Weights of a small transformer language model.
Size: 8 layers, width 128, MLP 384 SiLU, 1.59M parameters.
Architecture: LayerNorm before each block, no position embeddings, biases, ALiBi.
Each number is 128 + 32 x the weight over the matrix's rms, rounded and kept within 0 to 255. Layers, rows and columns count from 0.

# layer 4 attention value, 128x128, rms 0.203, rows 71-97, columns 0-127
[[140 135 135  85 132 146 135 125 140  99 110 161 131 122 131 111 145 100  90 168 112 163  91 156 143 112 149 116 117 107 152 129 133 120 121 135 102 116 113 119 115 139 130 123 125  80 160 109 129 144 123 153 113 135 143 129 162 137 111 139 146 161 111  99 112 125 138 128 118 155 121  78 139 111 147 145  95 106 111 109 163  98 122 157  81 108 141 131 144 189 129 136 189 106 114 151  98  91 195 145 119 108 134 164 141  98 118 129 127  87 148 132 100  86 144 152 130 130 119 131  99 118 110 116 107 150  82 120]
 [129 130 112 109 117 144 139 102 137 114 136  63 109  71 137 152 166 129 151 109 100 144 126 131 129 132 148 130 165 138 121 136 145 157 111 125 126 157 117 142 116 129 105 140 159  93 129 129 130 132 113 164 118 169 155 141 152 103 163 111 143 139 127 110 129 120 114 154 129 202 101 180 105 131 115  97 138 128  74 144 131 112 149  90 150 127 106 145  82 150 105 124 179 138 144 114 139 144  94 101  82 138 137 134  95 105 146 113 122 124 115 129 161 176 114  96 143 109 154  96 143 139  85 209  99 151 132 114]
 [149 135  98 124 120 107 107  60  83 161 149 115 106 122 140 105 135 183 140 126 139 128 133  97 166 135 104 156 127 112 110 104 127 114 103 151 110 124  90 144 160 160 109  99 102 129 113 117 120 151 141 165 116 139 165 121 161 119 162 136 142 127 107 155 103 165 128 121 148 124 143 141 146 131  90 144 129 107 126 108 103 128 136 127 126 144  92 132 112 152 143 103 120  86  82 131 134 148 120 113 118  86 154 148 116 173  87 110 107 119 135 139 118  89 157 121 115 202 127 156 137 117 159 119 135 133 166 127]
 [125 122 106 116 121 133 150 155 145 128 106  94 134 115 151 110 111 148 142 127 116 122  91  99 148 115 120 131 166 124 126 140 142 125 174 125 128 150 150 108 158  96  71 119 144 132 114 159 131 133 150 137 129 106 120 160 123 126 104  84 137  92 152 105  86  84 138 142  98  72 151 119 143 123 146 115 150 102 129 133 178 127 116  90 161  89 148 144 108 149 131 114 107 145 110 105 161 144 128 135 123 148  84 120 141 145 112 144 116 105 124 138 135 137 143 113 135 116 132 134  96 118 170 113 167 163 108 142]
 [135 107  95 126 154 126 150 130 156 113 176  83 129 128 154 103 113 138  67 103 103 137 155 122  68 136 129 115 139 160 147 123 154  68 146 163 140 133 133  64 106 148 146 134 120  96 104 137 184 168 160 143 130  98 129 110 143 137 130 130 128 144 139 129  97 168 116 119  95 138 140 165 123 114 158 135 142 112  82 122 110 152 108 155 103 133 105  81 117 134 102 151 174 139 108 136 129 127 159 131 175 142 145 120 127  69 125 140 109 108  68 142 127 114 106 167 131 123 151  98  85 120 111 134 112 156 130 123]
 [132 153 174  90 136 126 128 126 117 168 105 130 133 131 127 117  87 125 102  73 126 144 119 122 103 134 151 109 107  88 152 179 130 127  88 154 107 138 169 113 115 108  84 155 105 148 140 147  94  95 129 131 100 111  99 139 141  95 142 115 151 105 135 128 126 119 104 135 122 175  97 122 149  98 120 134 155 117 132 136 140 106  95 134 150 138 141  87 116 152 151 139 159 188 142  84 114 139 108 143 145 113 129 109 110 116 108 153 127 146  88 146  86 124 100 126 121 141 167 150 140 122 157  92  60 143 135 128]
 [147 117 127 112 116  79 110 159 122 108 171 130 109 111 142 134 172  82 126 110 118 145 142 133 105  99 160 145 142 121 111 127 125 135 125 112 170 107 125 141 117 167 129 106 125 148 144 101 102  65 101 123 132 113 134  85 128 127 120 124 113 106 139 138 119 167 184 111 135 133 155 112 119 139 111 165  56 118 167 114 153 125  98 112 110 139 132 147 107 123 103 132  93 130 164  79  97 128 125 133 156 156 176 176 137 128 108 129 139 118 148 140 136 124  70 142 111 151 153 145 131 136 122 122 115 123 121 173]
 [131 113  86 109 149 139 109 144 103  93 161 124 121 104 130 184 123 108  71 140 110 151 119 168 131  99 165 143  74 161 138 126 155  98 106  99  98 174 146 145 105 148 138  96 124 143 132 155 162 137 164 103  89 149 127 129 128  97 118 113 113 124 136 134 135 144 153 137 126 103 144 124 132 116 140 141 117 109 114 109  90 100 131 113 165  88 105 171 124 117  85 126 102 112 132 128 139 138 201 136 129 155  96 171 118  93 124 127 153 116 138 111 135 119 112 105 124 120 133 106 124 142 131 155 120 155 135 142]
 [133 155 139 114 134  96 166 109  92 151 145 128 117 149 126 130 129 116 159  73 114  88 133 108 110 148 153 143 141  87 176 122  92 135  89 129 134 188 148 119 108 104 126 129 130 120 160 106 108 116 105 144 118 113 144 131 103 148 117 145 128 133 107 162 112  98  91 117 100 118 130 119 104 118 121 106 130 128 121 211 157 131 123 117 152  98 111 123 135 136 130 140 117 141 115 114 141 144 100 136 110 117 128 107 168 140 139 100 119 108 136 137 129 140 195 129 120 131 101 105 133 125 153 149 151 126 115 150]
 [125 152  89 179 144 155 157 135 148 102 138 112 159 123 130 180 120 124 114 109 137 131 126 145 125 153 125  75 114  87 122 124 168 139 134 159 145  99 130 156 103 103 146  83 100 104  95 123 118 103 116 134 147 144 116 120  82 105 130 114 138 147 123 160 112 128 158 111 157 137 149 168 140 141 148 119 155 147 136 116 116 124 120 144 103 103 113 151 114 111  85 136  95 160 117  99 129  76 126 123 148 105 124 134 149  97 142 157 113 192 105 111 133 122 111 114 105 142 110 116 140 150 168 170 118 144 126 101]
 [ 92 132 127 105 147 138 120 143 133 164 135 159 123 151 131 165 112 118 144 102 125 159 141 119 113 154 147  97 137 140 107 120 125 114  80 127 159  85 114 132 158 139 169  88 101 150 146 154 122 123 117 107 159 139 130 157 144 106 119 138 110 129 106 110 139 136 114 107 118 146 110 116 129  76 124 151 164 127 119 116 137  92 149 143 121 148 139 127 146 154  93 118 110 101 105 111 115 147 101 109 135 142  85 124  96 123 118 153 132 143 151 131 102 126  90 123 132 134 101 116 175 152 134  93 118 143  74 103]
 [162 149 128  77 110 134 159 104 122 148 155 126 143 139 154 155 126 116 115 182 116 126  92 104 139 102 133 155 153 127  73 133 137 108 126 129 119 106 111  95 119 145 150 156 129 126 135 173 113  64 104 127 153 185 127 128 113 168 155 131 148 161  85 150 137  94 121 116 118  82 160 171 145  90 174 145 132  99 154 140 137 121 138 131 107 106 122 131 128  93 128 135 165  93  93  92 117 117 127 137 131 123 155 172 144 119 151 119 174 108 116 167 114 104 123 130 187 133 139 100 127  96 133  84 137 128 126 125]
 [ 89 151  97 114 111 137 144 136 125 107 121 105 140 118 118 124 147 113 118 117 116 135 129 174 144 113  91 158 128 106 129 130  89 116 126 121 112 118 151 144 100 149 120 105 128 146 131 158 179 113 136 152 165 105 114 129 131 193 111 146 160  99  91 142 126 146 108 118 101 198 160 156 139 153 119  92  84 132 105 125 143 124 162 104 133 116 102 150 130 139 162 111  97 116 157 118 111 151 142 107 161 102 134 145 163 132 121 119 171  89  92 116 136 149 119 139 184 177 121 127 100 112  87 127 128  83 127 168]
 [119 184 116 128 172 133  94 147 147 134 106 134 134  94 113 120 104 146 103 148 127 138  98 141 125  78 124 126 119 101 133 140 108 116  74  89 109 120 123 181 135 177 166 107 158 111 153 134 109 148 122 141 131 142 168 139 157 136 140 118 170 158 113 119 141 124 134 151 141 127 150 153 135 114 133 105 119 125 137 114 130 118  97 128 134 112 116 101  99 173 191 153 198 127 142 144 142 155 128 110 119  69 128 154 125  82 150 127 151 138 125 144 110 182 142 121 134  93 142  90 154 123 149 132  92 106 129 110]
 [117 146 154 129 133 137 158  86 146 130 114 113 126 108 127  95 104 107 132 109 155 126 122 139 166 124 133 120 132 160 140 118 137 136  99 136 117 108 114  98 109 156 139 158 149 138 140 162 128 114 154  93 162 166 129 154 113 105 143 139 126 145 159 132 103 138 181 133 127  91  88 127 137 120 129 114 111 156 120 101 123 120 142 163 134 119 145 132 128 130 121 141 128 150 120  93  95  97 157 129 127 132 124 139 138 130 121 156 123 124 106 151 130 119 156 136 132 123 168 128 146  96 146 132 160 103 124 115]
 [112 152 113 134 111 145  92 100 128 112 122 128 111 135 151  97 140 111 165 145 132  76 137 129 160 112 147 120 143  65 160 136 170 101 150 137 149 156 109  76 136 134 129 135 162 144 149 121 116 100 126 130 133 139 118 113 112  70 131 102  94 120 158  93 123 116 157 159 111  64 143 127 155  95 124 170 118 175 132 140 127 149 185 120 143 110 156 124 144 143 179 115  91  96 128  89 113  92 115 139 139 113 133 121 172 139 144  93 137 133 137 128 146 100 138 126 149 122 174  92 128 166 125 112 170 105 133 129]
 [140 158 105 129 103 125 108 137 133  94 116 135 126 174 104 137 150 117 136 150  97 126 132 112 140 128 126  95 134 164 104 133 134 113 114 135 142 124 140 129 127 163 137 159 122 111  84 113 127 116 112 111 129 138  99 153 133 111 106  78 132 139 129 158 152 144 128 113 128 170  90 106 124 116 142  89 151 129 131 138 121 135 124  95 131 157 117 147 119 129 144 133 139 135 146 157 135 112 123 108 106 147 116 158 134 119 109 112 179 117 104 118 161 155 143 128 112 116 145 130 107  95  84 149 132 121 132 123]
 [115 148 156 135  88 129 166 169 124 130 161 148 147  98 149 157 126 137 113 151 133 116 130 163 167 100 141 102 161 124 142  96  90 121 146 100 105 158 164 147 150 136 147 134 106 135 138 104 110  86 159 130 115 146 119 114 109 135 126  89 109 163 106  81 134 130 134 153 128 133 124 104  93  82 119 116  76 123 105 130 112 142  89 110 128 133 113  77 131 133 115 189 111 120 158 135 112 158 135 168 104 114 153 128 123 120 123 113 103 177 132 132 128 135 126 152 123 160 109 152 102 129 117  77 130 138 107 109]
 [138 126 109  96 129 127 149 174 147 101 145 140 117 106 129 108 127 140 100 135 141 108 125 132 124 101 137 111 128  76 134  96  87 107 130 124 105 127 107 124 116 126 140 137  89 165 159 179 145 113 157 119 113 105 146 156 134 130  89 112 170 132 135 161 123 154 135 125 115 138 131 106 125 157 135 188 137 131 109 100  95 139 173 133 138  93 131 125 164 130 101  83 125 128  58 133 150 140 129 108 130 124 106 103 169 112 117 160 144 143 134 173 160 158 138 111 103 127 110 118 143 177 142 116 122  96 141 133]
 [162 113 113  96 135 113 129 123 139 106 136 109 105  96  85 172 151 142 117 122 125 122 148 148 116 109 168 160 145 141 139  75 121 139 115 113 142 118  98 148 156 126 136 128 136 156 113 131 137 148 181 116 102 135 102 118 112 167 103 108  83 137 109 153 134 138 120 136 112 123 136 115 123 122 143 144 139 143 132 119 120 138 140 158 148 132 129 130 127 157 106  92 115 103 139  97 163 131 118 129 163 133 172  67 135 156 121 134 105 148 117 106 162  75 110 131 144 150 103 131 150 126 131 133 145 114 127 114]
 [114 127 150 114 111  93 167 107 131 133 163 129 111 141 144 164 121 111 128 113 166 130 198  96 132 132 110 135 115 118 100 120  69 162 136 151 149 116 167 142  94 136 117  77 147  96 118 124 129 114 147 101 152 132 112  68 113 138 141 129 127 130 118 116  92 118 139 138 107 118 143  94 109 123 106 162 125 116 114 102 137 100 113 130 215 102 134 135 144 143 145 125 158 166  88 143 107  88 147 121 130 104 152 145 111 127  97 111 119 130 163 103 180 142 132 131 128  96 121 176 144 123 120 128  94 118 158 142]
 [137 150 115 146 182 155  85 128 133 112 151 144 159 119 114 119 133 153 142  61 146 111 165 144 150 126  89 171 161  88 138 122 104 152 162 123 117 112 110 125 141 153 133 122 113 139 121 153 115 115 162  81 111 145 151  94 118 118 148 132 124 109 103 146 131 151 132 176 111 145  92  94 149  62 117 114 117 118 135 124 123 144 130 138  95 149 146 119 107 104  84 157  99  70 139 123 138 169 127 182 142 108 153 149 167  87  87  99 176 133 133 122 157 128 144 127 127 131  66  99 107 181 123 171 129  85 145 199]
 [115 114 160 110 106  82 124 165 119 102 144 121 122 131 142 126 110 128 136 122 139 129 135 137 109 101 114 159 151 102 105 117 153 101 180  95 142 119 141 126 107 147 148 122 137 120 119 157 114 122 138 146 126 128 127 115  89 138 119 120 123  89  97 154 135 139 143 149 155 166 125 171 141 157 125 117 148 150 156 153 137  92 138 115 138 124 133 107 155 119 129 145 114  93 124 109 168 125 137 154 129 131  72 125 111 139 128 150  95 118 115 103 107 155 127 133 136  67 131 137 103 109 132 154 146 122 133  86]
 [143 115 155 118 148 143 128 111 135 115 101 130 144 133 136 152 132 135 121 131 127 150 108 173  96 130 148 124 143  96 134 166 142 141 141 147 159 132 117 178 133 128 134 138 164 114 120 115 131 147 148 130  96  85 164  91 145  69 123  77 112 152 174 136 122 107 146  96 125 161 129 127 121 120 104 104 113 139 124 118 110 118 145 138 108 121 136 159 159 104 128 147 153 118 111 128 103 131 134 139 103 119 138 148 128 106 135 125 106 116 160 124 124 111 118 126 145 123 143 112 127 125 148 113  84  94 115 123]
 [128 116 144 152 164 173 132  83 104 119 158 145 175 101  83  64  83 117 128 145 110 128  85 146 115 116 132 115 150 112 163 103 120 140 151 139 163 162 123 109 122 141 146 157 119 115 129 134 161 136 130 172 185 121 134 138 133 128 113 171 112 161 119 131 118 115 121 111 125 138 124 177 121 172 136 116  86 115 132 139 135 143 146 112  92  95 127 118 163  79 140 134 153  98  96 129 159 136 118 131  97 144 139  98 105 121 125 115 107 144 137 131 109 130 151 131 162  71  88 122 141 127 158 183 155 112 132 105]
 [103 116 158 115 110 111 124 110 137 104 159  96 133 125 134 135 153 169 161 150 109 154 183 162 118 145 148 134 155 146 142 144 111 163 112 109 122 135 125 148 159 149  93 131 112 114  98 110 141 119 112 124 156 145  95 158 115  88 138 118 129 110 116 133 104 114  93 131 144 121 135 116 122 133 117 149 141 156 147 142 106 121 148 101 155 102  78 109 145 161  95 119  97 105 146 128 135 103 142 109  79 127 162 177 126 103 162 142 162 123 109 144 129 139 131 126 109  89  92 154 100 140 111 136 168 116  86 124]
 [123 138 120 111 118 145 107 125 123  93 115 157 150 123 136 109 137 123 148 145 132 135 142 100 128 162 138 101 145  89 170 134 113  99 155  70 120 181 146  78 110  65 129  86 165 124 155  96 159 125  67 125 113 106 124 110 154 117 114 136 120 106 160 140 169 133 156 162 172 137  98 145 116 134  74 120 169 142 133 129 147 137 130 130 135 110 169 129 113 125 160 119 111 143 145 122 133 121 123 153 169 138 125 124 169 118 125 118 136 189 147  97 138 130 117 116 145 126 130 170 134  73 174 132  99 105 152 161]]
# layer 4 attention output (transposed), 128x128, rms 0.175, rows 71-97, columns 0-127
[[ 92 130 117 184 132 123 131 106 143 142 156 121 126 142 148 107 162 127 165 136 119  87 191 119 135 159 129 127 131 121 109 145 140 111  74 122 148 164 167 131 107 123 141 147 119 155  85 148 132 111 182 119 140 147  94 146 104 108 100 141 144 112 179 146 151 103 133 148 164  92 131 199 181 119 127 121 135 141 149 162  81 143 170  91 131 151 104 104 121  91 150 177 122 145 134 107 144 154  95 109 130 147 135 108 142 145 120 125  74 173 142 137 158 163 167 111 139 104 102  99 140 102 125 143 131 146 169 151]
 [133 139 104 122 128  98  94 134 130 129 134 148 175 169 100 138  84  88  85 152 114 110  94  99 137 125 100 129 107 133  98 108 118  76 137 108 120 126 141 108 176 105 149 149 130 145 166 191 115 123 109 133 126 145 152 178 127 106  83 168  63 123 140 113 118 138 125  70 135  84  97  93 152 116 188 107 128 123 142 141 125 134  85 131 117  91 143 128 182 148 139 112 107 112 107 129 105 112 134 155 144 113  99 158 139 147  91 117 133 115 108  86 128  94 133  98 118 166  87 139 114  93 162  74 134  92 121 117]
 [ 90 103 153 178 145 148 171 150 179 101 107  86 124 128 148 138 127  56 128 108  88 191 127 155 131 146 151 111 128 118 143 161 123  93 135  98 163 147 118 115  93 118 113 129 153 120 131 141 128 123 130 123 135 124 140 123  95 124 145 118 110 142  95  83 119 107 132  99  95 119 103 105 121 148 157 100 136 142 170 123 157 123 111  88 102 118 167 124 118 109  95 162 137 182 146 109  90 127 116 130 128 139 130 116 141 107  97 147 155 138 114 102 128 169  86 134 121  84  85 132 152 126 114  99  69 126 126 153]
 [151 138 147 152 135 152 125  85 108 143 154 142  80 127 118 159 107 140 100 124 118 134 103 120 114 174 147 113 144 144 138 140 114 153 112 173 102  97 103 127 113 143 156 175 153 104 157 120 133 132  70 124 133 148 162  85 146 137 110 163 135 166  85 145 194 132 120 122 108 170  81 117  82 121 131 131 112 122 124 147 100 117 143 149 132 128 139 134 148 117 162 137 135 144 139 177 116 127 128  90 121 138 123 120  97 129 128 102 182 168  98  84 128 141 120 153 112 135 140  75 123 133 135  71 129 115 136 140]
 [151 123 153 127 135  99 151 133 137 138 108 121 105  78 105 116 129 119 141 121 120  85 142 133 173 131 114 119 114  68  83 158 130 162 118  92  79  92 147 196 144 121  96 137 137 139 119 141 102 100 136 133 143 114 136 147 126 109  70 136  84 122 112 153 201 133 109 129 159  98 114 101 139 128 126  95 129 154 161 151 111  91 144  95 133 109 168 162  68 135  80  78 152  92 143 122  87 106  96 137  84 126  80 115 133 168  57 108 141  99 174 123 132 136 170  40 101 119 106 127 117 114  99 120 117  79 101 131]
 [134 103 127 149 106  94 127 115 143 115 118 125 145 114 160 128 153 115 113 159  90 119 156 132 137 121  73 120 117 144 101 111 115 112 125 127 129 128  87 131 107 131 152  99 142 119  97 137 198 135 161 129 155 163 125 138 136 138 139 141  88 170 134  97 108 141 177  92 114 101 124 110 136 137 132  80  93 123 129 159 131 163 144 139 138 102 120 158 101 100 102 118 131 143 159 178 213 120 110 157 105 144 125 111 107 127 156  92  93  97 155 123 174 125 153 125 111 102 114 116 144 117 104 134 200 113  88 115]
 [125  95 117  98 164 170 138 110 108 145 114 131 170 129 108 126 111 145 143 117 135 143 148 119 148 143 129 128 109 125 154 119 104 142 104  84 182 135 149  84 144  82 114 113 112 104 143  87 172 245 152 109 134 135 119 161 119 174 201 117 113 132 158 132 121 133 100 165 153 101 126 129 120 149 139 115 179 153 116  95 150 127 100 110  94 146  97 110 141 155 108 132 135 123  94 126 148 125 119 137 133 115 116  60 135 124 129 143 137 201 151 127 105 134 217 137 131  88 110 115 159 115 132 143 120 146 118  87]
 [125 129 143 134 152 150 140 115 131 166 138 128 129 148  97  90 114 153 122 110 131 124 124 140 121 157 113 135 149 110 115 157 135 130 131 151 151  82  95  90 140  79 139 171 165 100  86 123  84 123 143 147 159  71 111 142 111 174 102 158 125 138 135 140 131 146 123 130 189 161  99 134 160 146 148 112 117 164  92 144 126 128 108 107  89 138 103  94 128 120 120 139 177 126 147 155  50 122  83 105 114 121 124  82 153 127  78 149 144 127 162 149 116 136 133 160  86 146 141 115 114 130 125 148  94 150 100 112]
 [101 128 124 144 113 204  99 111 175 129 121 100 149 124 124 173 136 170 126 184 151 135  86 139 152 129 120 129 133 172 104 123 139 141 149 126 109  96 115 116 175 112 102 131  92 152 113 105 130 146 131 127 130 134 105 102 142 131 121 137 136 110 175  93 128 130 177 122 117 154 168 149 183 148 165 128 119 154 151  88 135 173 185 155 117 146 164 167 143  95 155 108 159  83 135 161 128 134 154 114 147 158 134 153 138 117 122 149 112 144  94  90 101 123  87 135 146 118 147 169 108 156 121 121 133 170 144 139]
 [129  42 143  82  94 155 151 135 116 137  87 125 105 128 125  76 142 157 142  79 135 102 135 128 143 125 138 136 116 142 104  97  92 199 170 148 108 123 152 133 135 120 114 164 160 150 166 138 126 144 154 106 167 111 130 134 107 134 102 129 117 103  79 109 130 146 131 131 110 113 125  90 104 101 139 143 134 116  79 153 189 131 126  85 137 141 132 120 113 110 122 110 146  81 170 102 105 175 139  89  91 122 168  98 149 119 123  97 165  75 151 125 141 136 148 150 126  79 147 157 130 148 142  86 165 172 119 118]
 [138 122 128 172 137 115 101 113  93 130 128  92 147 142 123 119 170 124 105 170 127 123  86 116 100 115 122 134 121 141 177 128 131 114 156 114 105 140 138 114 100 112 115 139 133 123  87  87 126 173 141 132 124 157  76  86 140 182 150 128 143  97 124 181 115  93 127 152 133  94 171 107 138 152 136  96  63 145  92  99 117 127 107  94 118 130 114 159 128 138 151 129 164  87 112 135 121 111 133 147 141 138 145 124 144 106 141 150 137  94 104 134 180 131 183 164 121 148 145 143 104 119 141 135 117 115 149 133]
 [123 112 155 202 144 133 135 164 132 143 101 146 121 109 159 105 122 125 141  67  95 176 133 107 108 136 136 148  93 136 165 141 145 153 126  92 168 174 168 152 154 165 103 138 132 129 142 109 123 142 131 134 155 108 133  97 111 107 103 128  90  94 183  99 124 143 110 139 126 158 153 125 141 145  88 127 121 185 118 162 111 166 150 146  99 118 129 117  98 177 103 138 127 174 137 186 104 132 101 116 126 138  93  98  95 139 114  90  82 136 150 100 143 156 120 110  96  73 124 170 123 125 141 134 128 140 113 176]
 [151  84 125 117 166 133 134 119 149 108 121  94  97 124 151 134 112 147 174  92 104 144 140 122  93 133 135 158 160 150 115 162 186 168  96 131 183 147 162  97 165 110 103 118 119 114 111 110 106  88 138  98 149 141 161 111 109 100 147 119 114 165 181 130 111 121 135 129 155 112  70 102 128 160 132 196 154 105 127 174 154 135 131 179 104 105 153 128 135 134 129 163 173 123 135 149 153 103 131 139 136 163  97 165  90 125  90 132 102 160 129 130 127 148 134 132  85  91 111 121 150 116 142 126  98 167 160  84]
 [152 111 126 132 119 113 138  91 145 151 147 133 131 154 144 113 137  97 124 139 155 152 174 132 174 173 113 131 126 159 124 157 137  86 154 144 163 143 117  48  86 136 120 152 121 144  70 130 136  73 168 147 156 123 125 156 147 139 129 160  79 116  99 164 109 104 150 119 117 150 128 120 112 156 130 145 171 120 111 148 121 116 134 111 138 176 131 126 147  94 123 124 123 157  99 139 115 114 130 117 131 193 110 124 134 208 114 149 118  90 116 126 148 142 144 134 135 176  84 120 100 107 125 146 145 135  70 159]
 [152 131 120 118 108 121 138 146 119 146 119 138 142 147 110 124 192 149 112 145 100 126 155 127  86 152 133 179  98 114 108 119 141 137 130 142 148 130 122 131  95  87 127  93 111 140 136 142 116 122 133 158 104 146 120 103 124 133 100 123 138 126 113 128 151 128  97 103 102 131 156 163 121 139 126 162 117  98 157 162 125 148 106 130 145 109 111 116 129 127 145 137 124 160 131 151 146 114  62 126 125 132 149  83 116 113 129 111 118 127 150  90 151 126 126 123 141 111 128 138 154 140 169 102 114 169  96 105]
 [176 121 153 145 170 100 144 117 112 106 118 150 139 133  87 170 130 176 130 126 128 138 121 114 131 145 156  90  69 155 102 131  62 148 140 172 157 146 142 138  94 143 114 133 100 134 166 138 135 112 107  94 114 134 109 143 106 174 105 124 143 159 119 158 127 147 110 155 157 126 161 148  79 143 111 161  77  90 152 137  77 134  78 138 138  85 101 130 134 157  94 158 104 135 105 159 131 119 140 126 153 137 160 109 130 120 163 124 108 156 142  99  87 111 131 108 108 138 131 151 157 155 160 172 127 168 108 155]
 [129 135  90 100 154 112 107 123  84 118 149 141 141  87 133 103  97 132 131 130 145 107 137 177  86 129 124 150 117 111 153 118 146 125 150  83 118 152 158  92 129  95 169 132 123 174 173 144 106 113 100 165  80 149 159 151 152 125 114 138 116 121 161 152 110  69 142 181 147 130 125 129 106 125 119 100 118  92  86 105 139 140 123 110  99 156 112 115 145 140 114 111 115  92 126 108 127 124 134 144 121 141 107 149  78 144 121  96  89 118 137 105 122 127 114 105 133 152 116 142 132 156 116 102 132 133 114 129]
 [144 137 127 107 126 129  91  92 110 116 117 107 130 109 124  53 118  97 130 101 141 139 152 119  90 148 186 140  96 171 104 152 148 163  87 193 128  83 121 101  95 110 105 106 161 122 112 153 106 134  70 104 131 130  99 179 134 112 137 123 128 104 128 138  95 141 140 149 158  94 154 120 163 162  84 154 121 139 148 133 126 138 173 174 158 123 121 149 125 144 153 112 147 116 118 115 118 134 106 119 100 139 126 112 106 150 114 155 174 128 121 131 151 129 144 137 158  92 136 106 120 138 132 200 158 146 109 117]
 [154 107 152 149 123 171  87 149 130 135 138 119 150 122  87 161 114 112 181 102 147 109 149  98  66 145 144 128 140 167  88 145 173 141 138  98 107  92 136 157 130 104 118 157 141  86  95  82 132 144 159 125 130 107 129  99 167 127 133 168 154 140  83 150 123 100 144  96 140 118 126 173 145 120 107 102 122 131 106 164 144  83 111 118 153 150 129 122 143 127 136 151 142 118 148 140  96 101 139 126 139 114 109 151 109 107 148 116  99 110  94 118 123 148 111 121 157 130 119 148  77 111  76 120 149 114 140 107]
 [ 92 116 145 110 128 125 145 170 108 158 143 139 127 151 138 116 115 141 114  92 110 104 119 161 134  83 136 104 118 114 135 164 134 130 151 132 129 123 101 101  73 114 143 113 131  93 100 140  89 163  70 114 131 122 156 111 109  74 134 122 123 130 122 143 148 130 164 117 162 132 122 150 133 138 128 143 125 150  75 150 105 143  90  84 124 121 129 144 165 107 135 136 111 112  82 162  89 123 106  97  95 137 140 172 140 112 129 130 169  91 108 155 111 191 145 128 124 156 149 124 129 116 120 132 112 135 125 128]
 [165 106 119 151 131 172 110 109 119 112  78 125 126 124  92 105 215 115 131 136  74 124  80 134 155  95  78 117 133 104 151 158 147 125 124 136 167 137 103 117 129  90 114 154 140 158 144  70  96 161 144 148 148 138 162 165 130 139 120  80 187 147  88 136 144 159 113 124 104 129  85 192 149 110 124 111 125 107 112 135 135 146 133 139  61 146 135 101  99  95 124 129 111 111 162 127 162 189 120 138 112 116 144 101 118  98 152 142 122 129 133 180 101 110 102 117 170 141 105  72  95 110 163 130 155 137 167  86]
 [164  88 141 120 108 107 150 154 166 133  59  90 116 118 110 113 165 122 120 133 132 128 143 156 121 136 156  52 125 172 127 115 195 171  93 185 107 164 202 116 125 108 117  98 148 144 104 118 138 149 103  92 161 107 130 142 121 117 125 106 118 151 125 138 141 136 160  91 163 125 154 151 118 132 155 141 165 146 103 126 132 139 109 128 180 128 133 119 119 129 146  79 164 122 113 107 142 121 147  86 138  95 105 121  93 161 104 110  95 135 138 162 122 129  60 120 110 117 122 155 146  99 130  94 114 144  89  77]
 [154 172 107 116 122 123 104  83 148 133 118  84 185 146  99 139 147  99 144 100 134  98 146  99 129 138 110 116 134 171 134 138  98 158 111 118 127 161 131 127 141  76 121 115 103 160 146  90 129 133 151 121 153 123 136 166 164 129 144 141 104 159 146 116 141 147 136 121 133 134 140  98  83 117 141 122 125 107 106 100 110 120 129 131 125 134 125 148 130 156 108 112 139 163 114 123 114 110 112 118 119 107 170 135 133  97 135  78 194 130 128 131 139 134 123  83 137 177 156  96 123 142 159 122 137 133  91 130]
 [125 177  89 138 117 103 113 129 119 144 106 188 103 180  92  74 133 112  96  94 183 119 154 131 219 136 131 124 137 162 122  99 110 115  72 119  96 125 136 123 142 133 150 139  99 116  63 174 125  75 120 119 125 145 124 142 125 148 132 147 128  89 113 156 122 120 109 155 118  97 147  79 155  90 126 140 150 115  96 165 123 133 126 138 134 141 116  76 137 125 102 143 142 139 150 105 136 115 127 119 174 154 144 129 133 123 136 114 104 142 113 156 123 145 139 101 120 124 112 134 133 119 148 136 151 185 122 109]
 [164 132 125  93 143  92 143 149 188 104 126 139 105 128 154 169 167 113 136 109 142 101 183  86 155 166 123 111  96 140  92 150 117 110 134 101 101 120 127 123 136 110  89 115  76 145 152 131 128 112 143  99 125 123 115 141 134 117  99  98 153  95 152 138 111 161  97 122 159 100 149 113  93  94 139 160 175 151 152 177 118 138 162 149 169 143 127 135 123 159 118 143 147 158 159 127  95 110 154 130 195 124 139 147 177 119 112 132 131  92 145 121 131 130 133 107 130 137 187 125  97 136 105 103 116 128 135 147]
 [153 137 105 128 151 118  75 141 117 106 109 109 109 156 100 117 132 116 155 120 148 112  74  94 118 140 119 125  99 135 146 117  78 106 124 131  85 136 146  65 113 116 134 126 129 135 156 106 109 178  93  92  97 137 166 137 134 173 123  83 107 100 135 165 101 125 164 112 136 150 113 146 136 155 134 145 103 124 138 112 129 156 145 133 135 161 182 136 167  95 144 141 133 124 100 129 145 153  98 127 178 132 104 126 119  94  85 123 143 104 123 102 136 103 146 133 165 123 147 155 149 144 127 126 112 171 158 106]
 [139  97 112 117 116 115 110 107 115 119 159 137 106 116 159 158  93 147 114 107 139 133 116 127 131 119 157 124  99 195 108 134 109 131 126 206 148 111  74 145 190 165 123 171 152 117 133 139 133 105 191 126 114 116  88 140 130 149 164 109 107 161 110  74 103 131  91  91 123 127 151 153 136 107 136 176  57 120 112 120 136 153 134 119 137 152  88  94 111 141  88 184 115 163 137 110 130 147 136 146 119 129 160 180 109 132 121 118 152  98 143 134 119 119 124 121 116 157 104 101 119 157 106 132 175 151 112 130]]